From a checkpoint of a small transformer trained on Wikipedia: 13 layers, vocabulary 9770.
Each number is 50 + 12 x the weight over the matrix's rms, rounded and kept within 0 to 99. Layers, rows and columns count from 0.

# gate: layer 5 MLP gate, 1536x512, rms 0.0394, rows 305-321, columns 256-319
# up: layer 5 MLP up, 1536x512, rms 0.0404, rows 305-320, columns 256-319
# down: layer 5 MLP down (transposed), 1536x512, rms 0.037, rows 305-320, columns 256-319
gate305:63 43 54 48 51 34 49 40 56 58 38 54 48 49 37 43 26 43 56 50 56 54 59 46 54 39 52 23 74 49 63 44 46 53 43 41 57 61 58 51 35 47 46 54 62 50 41 38 67 45 51 39 51 54 59 68 28 50 47 51 41 43 56 60
up305:51 49 35 60 44 25 62 64 38 58 52 61 59 37 47 50 63 57 39 42 69 45 59 63 37 55 56 45 41 22 48 50 56 44 34 62 53 68 61 47 68 44 65 55 58 49 47 39 68 64 48 31 57 46 57 38 61 58 46 43 64 49 53 49
down305:47 52 66 53 46 53 50 70 52 60 53 56 62 55 55 41 41 50 60 39 39 38 67 31 50 36 56 51 57 51 59 65 41 41 50 34 51 62 61 35 59 73 39 76 45 39 36 32 44 36 40 59 58 63 64 59 20 39 54 47 33 60 55 62
gate306:62 60 58 52 60 46 39 43 47 32 49 43 51 37 46 32 51 65 59 58 38 64 50 47 58 54 35 59 46 63 24 49 66 69 32 51 52 53 52 53 60 31 68 41 66 56 76 56 48 27 53 52 36 46 37 53 20 84 52 19 20 55 32 62
up306:70 29 61 40 48 51 39 51 33 52 41 41 52 57 57 59 41 41 53 53 33 67 50 54 53 63 34 56 61 47 42 64 49 35 45 39 37 51 58 51 48 59 79 52 17 56 54 43 44 50 43 36 38 53 41 54 26 57 38 53 25 46 49 67
down306:34 34 43 38 69 50 38 43 33 41 43 60 46 51 48 62 75 38 51 62 40 48 16 49 46 39 62 53 44 61 52 40 43 50 61 51 62 46 51 36 63 46 43 56 55 57 53 77 69 47 58 56 53 46 72 68 61 53 45 69 62 47 61 34
gate307:67 37 53 67 34 46 62 64 67 19 45 72 49 63 34 72 49 64 42 57 61 59 54 52 37 65 49 46 60 43 49 65 45 47 51 43 20 33 55 58 49 26 55 46 41 55 69 63 56 59 46 35 40 52 64 42 24 62 57 48 65 34 65 54
up307:50 56 47 45 49 43 43 86 57 43 53 44 38 31 67 31 63 48 66 56 37 52 57 49 69 58 76 72 35 39 52 48 34 35 42 46 73 50 47 59 38 41 58 29 40 50 49 51 39 28 41 37 51 62 44 56 45 54 31 59 43 57 57 52
down307:34 30 47 30 52 53 47 44 38 53 37 59 50 46 30 66 47 49 48 40 31 42 49 56 51 67 42 39 70 63 58 43 94 74 48 54 39 55 60 41 45 53 44 47 65 47 54 45 46 70 25 58 48 58 50 48 56 36 52 29 24 54 44 38
gate308:46 61 59 48 59 48 54 37 41 44 43 53 67 53 69 60 45 45 50 53 49 58 53 72 57 42 47 55 70 45 35 41 48 54 51 52 26 39 29 36 28 44 59 60 48 43 54 56 65 33 60 48 42 55 66 23 50 40 50 49 46 64 49 61
up308:40 50 61 47 46 49 28 43 57 52 50 44 50 48 50 46 41 52 67 45 45 37 46 52 39 75 61 48 65 50 57 50 58 61 08 64 47 21 46 40 29 53 46 29 67 33 37 35 42 52 70 52 67 57 51 68 53 56 40 38 25 42 60 63
down308:60 61 39 50 52 52 44 61 45 55 46 54 44 47 51 62 61 55 44 58 52 63 47 59 72 49 42 46 51 37 40 58 26 59 66 34 43 59 39 36 54 48 53 47 38 68 54 61 51 53 57 35 52 39 45 43 49 76 41 49 75 50 41 33
gate309:57 53 53 26 28 37 37 33 60 53 34 43 45 35 64 58 55 37 39 32 43 69 64 42 43 76 38 73 59 59 68 69 33 64 42 39 51 61 65 62 51 43 30 46 49 67 43 51 53 51 64 50 48 60 50 54 34 52 62 50 47 66 70 38
up309:58 13 35 32 50 35 51 49 42 55 46 55 50 55 54 60 51 38 32 23 43 61 62 53 45 47 47 62 40 46 64 37 67 64 51 41 49 47 44 47 44 68 54 54 44 35 46 36 43 51 56 57 60 46 56 38 41 43 43 54 53 76 41 32
down309:44 85 52 71 47 55 48 49 44 47 50 51 59 48 47 35 61 65 48 61 71 40 39 47 66 47 55 34 72 63 29 61 45 60 44 43 51 44 70 51 45 44 57 44 41 31 67 49 59 49 50 54 53 36 35 46 48 66 41 43 61 39 42 75
gate310:69 41 57 35 49 50 36 41 31 62 49 40 52 60 53 29 33 61 41 57 53 39 42 77 45 27 60 45 42 49 48 32 71 64 44 29 55 67 54 57 48 45 56 38 64 54 33 62 38 46 54 54 60 53 52 65 52 53 65 62 62 19 61 70
up310:49 58 40 69 56 59 39 49 44 60 46 33 37 57 45 55 56 54 46 46 41 58 31 55 41 39 47 13 65 51 56 65 76 47 27 40 50 37 36 52 44 50 31 47 61 30 46 32 57 55 51 50 78 44 66 56 65 45 39 44 54 43 28 39
down310:43 76 41 32 56 40 71 49 50 41 55 44 52 69 51 39 53 44 47 70 54 77 19 46 82 61 55 53 59 60 44 41 61 42 58 60 48 44 65 67 46 44 34 45 55 48 60 63 52 51 67 61 36 21 38 62 33 56 46 75 49 44 38 39
gate311:48 45 31 44 48 26 75 56 45 62 19 90 43 38 68 43 41 29 34 49 70 40 54 65 52 46 43 38 38 53 55 47 60 63 49 51 59 29 45 36 63 51 59 49 71 60 50 50 61 55 64 35 73 73 84 47 70 42 64 39 61 42 27 67
up311:70 74 58 36 39 46 50 29 47 27 47 57 52 42 34 56 48 44 57 59 83 37 53 63 69 56 56 46 41 70 45 58 31 71 54 36 56 32 50 41 54 67 45 50 63 36 50 38 56 42 50 56 66 68 70 30 43 56 53 50 53 50 57 51
down311:21 45 52 34 53 54 55 73 55 64 55 21 65 46 70 53 40 62 54 63 40 47 27 66 48 50 51 55 65 47 37 34 54 42 48 46 37 45 30 51 68 57 43 46 45 63 68 42 49 45 32 30 31 53 63 55 55 38 54 44 75 44 56 53
gate312:56 48 55 66 46 61 54 50 57 44 54 60 66 48 46 58 58 46 62 74 44 49 61 56 29 70 51 36 48 53 49 72 39 31 48 21 35 52 42 73 46 40 36 62 44 52 51 58 50 56 57 48 78 69 69 41 53 62 33 38 48 45 80 74
up312:71 48 42 52 49 64 51 49 63 39 43 44 59 63 52 69 40 55 53 61 36 51 58 80 44 39 69 61 55 43 30 45 53 67 63 43 45 43 51 52 65 65 45 52 59 39 53 39 43 47 50 40 41 50 69 59 51 27 55 53 69 64 48 19
down312:25 55 65 51 32 49 32 53 68 55 54 60 46 35 42 42 72 26 52 42 67 45 90 25 46 64 30 52 51 71 68 59 46 43 59 45 55 57 68 54 43 28 71 49 52 68 52 60 71 55 35 43 40 42 47 52 66 65 64 49 38 56 53 60
gate313:38 57 36 71 51 59 56 46 66 48 47 74 45 45 51 32 35 58 50 34 46 49 53 47 46 42 45 64 37 42 37 55 54 42 42 33 42 58 31 57 43 38 37 59 42 47 57 40 48 29 54 60 59 51 61 51 51 79 51 47 58 58 46 37
up313:41 29 66 84 62 60 50 56 54 54 60 48 44 62 46 61 40 54 41 35 41 44 45 37 71 43 49 68 55 60 50 72 40 64 58 59 57 38 35 59 58 30 40 44 55 79 68 42 33 46 31 58 40 52 41 47 57 53 54 51 45 61 37 39
down313:69 65 39 46 43 42 51 45 44 53 65 60 53 65 34 42 70 60 39 35 68 47 53 32 66 76 40 52 27 66 45 23 58 38 51 28 56 60 75 46 44 56 62 50 58 33 44 39 77 61 63 54 53 41 52 34 58 53 58 53 60 48 68 41
gate314:56 57 43 44 43 49 40 42 33 48 42 52 30 49 45 54 57 61 34 55 28 64 58 48 45 49 62 28 46 52 83 46 53 45 59 34 61 64 40 75 54 43 44 45 63 42 56 39 36 62 59 45 32 70 55 40 35 86 49 40 40 51 52 52
up314:52 54 35 61 50 59 39 34 38 42 20 64 50 36 48 58 51 61 41 40 62 23 53 51 53 35 52 56 51 49 52 40 40 41 35 31 55 66 49 44 57 54 65 48 41 57 41 64 43 60 43 50 41 55 70 73 20 47 42 21 47 60 63 64
down314:40 35 59 49 57 53 62 56 55 51 98 52 36 45 52 46 77 53 48 50 50 68 42 41 30 66 36 55 67 42 40 55 60 67 69 41 62 26 53 46 40 42 49 65 79 63 63 37 37 40 29 42 73 69 51 46 62 64 57 58 43 40 52 33
gate315:56 39 56 54 34 42 55 54 39 69 57 49 38 62 48 79 62 65 55 67 58 25 42 69 40 42 62 50 39 41 64 65 59 54 55 21 25 65 55 51 49 60 54 65 44 63 63 48 69 57 48 44 27 47 62 40 50 61 68 53 51 39 34 61
up315:47 66 51 63 44 57 46 44 56 53 35 34 56 55 67 55 63 36 44 65 25 36 45 62 62 47 63 49 51 38 64 52 53 48 59 41 52 68 52 74 58 44 29 45 56 60 47 57 25 50 39 64 44 66 65 55 50 41 57 35 45 56 51 34
down315:35 49 61 39 50 75 54 38 54 51 46 33 41 50 69 40 50 61 39 45 60 38 58 43 65 36 37 61 56 70 57 34 33 28 39 57 42 66 62 27 59 45 36 38 65 77 39 50 39 29 61 65 57 35 42 57 75 58 47 41 33 24 49 50
gate316:44 51 45 34 53 65 42 64 28 52 49 70 50 33 41 46 53 44 61 49 49 55 44 57 67 55 52 67 47 70 46 50 46 55 49 50 57 36 51 32 30 46 48 58 31 45 43 39 36 33 65 57 48 56 42 52 39 35 61 45 67 44 49 65
up316:26 45 48 51 45 41 50 45 70 52 53 46 47 47 68 49 52 67 42 52 42 55 46 48 60 54 51 43 59 56 54 52 76 53 55 57 58 51 67 52 48 57 26 22 33 59 80 53 56 51 49 52 61 52 43 76 53 42 48 39 71 35 36 56
down316:90 47 43 35 56 63 69 52 38 52 45 51 65 51 49 49 48 27 58 56 63 54 39 67 41 50 44 51 44 51 46 32 45 43 35 49 41 38 45 60 36 58 63 54 62 40 37 48 38 53 43 43 30 60 79 34 29 59 56 55 48 45 45 56
gate317:38 47 25 50 52 47 65 70 42 27 56 43 42 56 56 59 47 47 55 47 69 59 48 52 42 49 60 48 51 44 44 51 35 57 63 41 42 44 57 55 56 43 47 68 53 66 37 63 57 51 44 54 32 29 50 43 63 45 28 48 78 46 53 51
up317:54 50 46 55 76 43 39 28 63 56 87 51 56 56 48 58 50 43 58 66 47 54 47 47 64 51 46 76 36 40 48 44 44 30 52 56 44 71 51 51 30 48 51 67 52 36 63 56 28 57 65 52 65 44 46 52 54 43 54 33 28 54 33 43
down317:32 50 32 61 40 49 47 54 46 52 28 26 54 29 61 63 35 46 46 59 62 68 58 58 67 54 62 42 62 66 42 49 42 53 43 39 59 31 40 50 53 47 41 63 57 42 63 58 70 49 43 71 43 37 35 16 46 54 30 51 60 47 44 43
gate318:64 52 56 39 79 44 43 50 37 51 67 62 47 49 42 50 38 21 63 75 47 54 74 61 39 39 53 51 36 51 33 38 47 45 57 47 51 50 50 70 60 41 38 49 61 55 49 56 41 73 43 40 68 59 76 50 53 55 63 55 40 49 54 41
up318:61 47 65 57 45 39 40 64 28 41 44 38 43 40 53 58 45 53 78 55 59 43 55 50 45 55 66 17 47 29 61 71 45 67 51 38 47 49 40 42 64 43 50 58 47 51 41 57 71 32 33 43 44 52 72 26 57 30 50 56 31 44 50 47
down318:42 37 35 47 41 59 73 43 60 67 39 48 60 44 24 41 45 25 36 55 65 19 62 41 58 50 50 37 40 54 52 40 79 37 34 42 61 69 63 48 38 49 40 58 51 40 39 66 28 61 67 41 49 54 40 66 44 52 33 40 60 49 49 62
gate319:58 43 54 64 55 61 59 16 36 41 53 39 42 61 64 39 42 36 51 57 52 40 45 44 82 45 39 41 51 47 44 62 44 66 58 46 32 47 71 61 63 61 24 50 62 23 60 42 40 38 55 52 36 49 28 45 52 50 50 55 49 26 34 69
up319:54 54 43 79 53 52 71 45 74 45 54 41 65 66 60 54 42 61 51 66 47 52 41 58 62 53 56 33 40 72 60 52 75 62 63 36 30 54 27 38 68 52 45 42 41 48 73 54 54 34 47 42 26 58 50 61 49 23 55 49 35 47 68 76
down319:81 57 57 23 38 53 62 36 44 49 57 36 49 37 29 54 32 33 44 67 45 61 49 48 32 53 24 39 46 56 78 42 48 31 52 47 57 26 73 31 30 43 63 46 47 47 39 49 59 44 45 39 56 51 63 51 37 77 51 42 38 57 48 37
gate320:60 50 68 36 62 48 61 44 59 63 53 46 43 25 35 37 46 66 58 52 35 56 59 44 41 41 39 55 34 42 52 54 34 51 39 43 48 77 48 31 48 51 39 38 46 62 66 38 53 39 60 19 58 14 54 43 49 66 68 27 54 52 44 24
up320:62 74 60 44 64 29 49 68 55 63 47 47 47 50 52 51 36 53 54 52 54 42 63 39 41 35 50 59 45 73 59 56 64 50 63 34 16 32 50 57 47 53 45 49 40 68 30 66 44 79 44 45 63 51 57 41 41 62 76 49 68 40 50 49
down320:48 38 67 68 45 59 56 50 71 44 48 59 39 43 67 40 59 37 52 42 45 48 39 51 75 50 41 52 60 42 59 64 27 50 53 35 51 78 30 36 42 58 53 54 64 50 53 59 57 36 46 29 48 46 48 45 53 48 54 46 59 40 40 41
gate321:39 61 60 48 63 44 34 23 62 65 43 40 44 62 45 71 63 48 76 54 51 33 53 44 47 38 55 51 39 51 69 33 40 80 33 36 47 48 58 45 34 56 36 47 36 42 68 31 52 58 52 57 62 56 66 41 73 50 51 51 64 66 41 67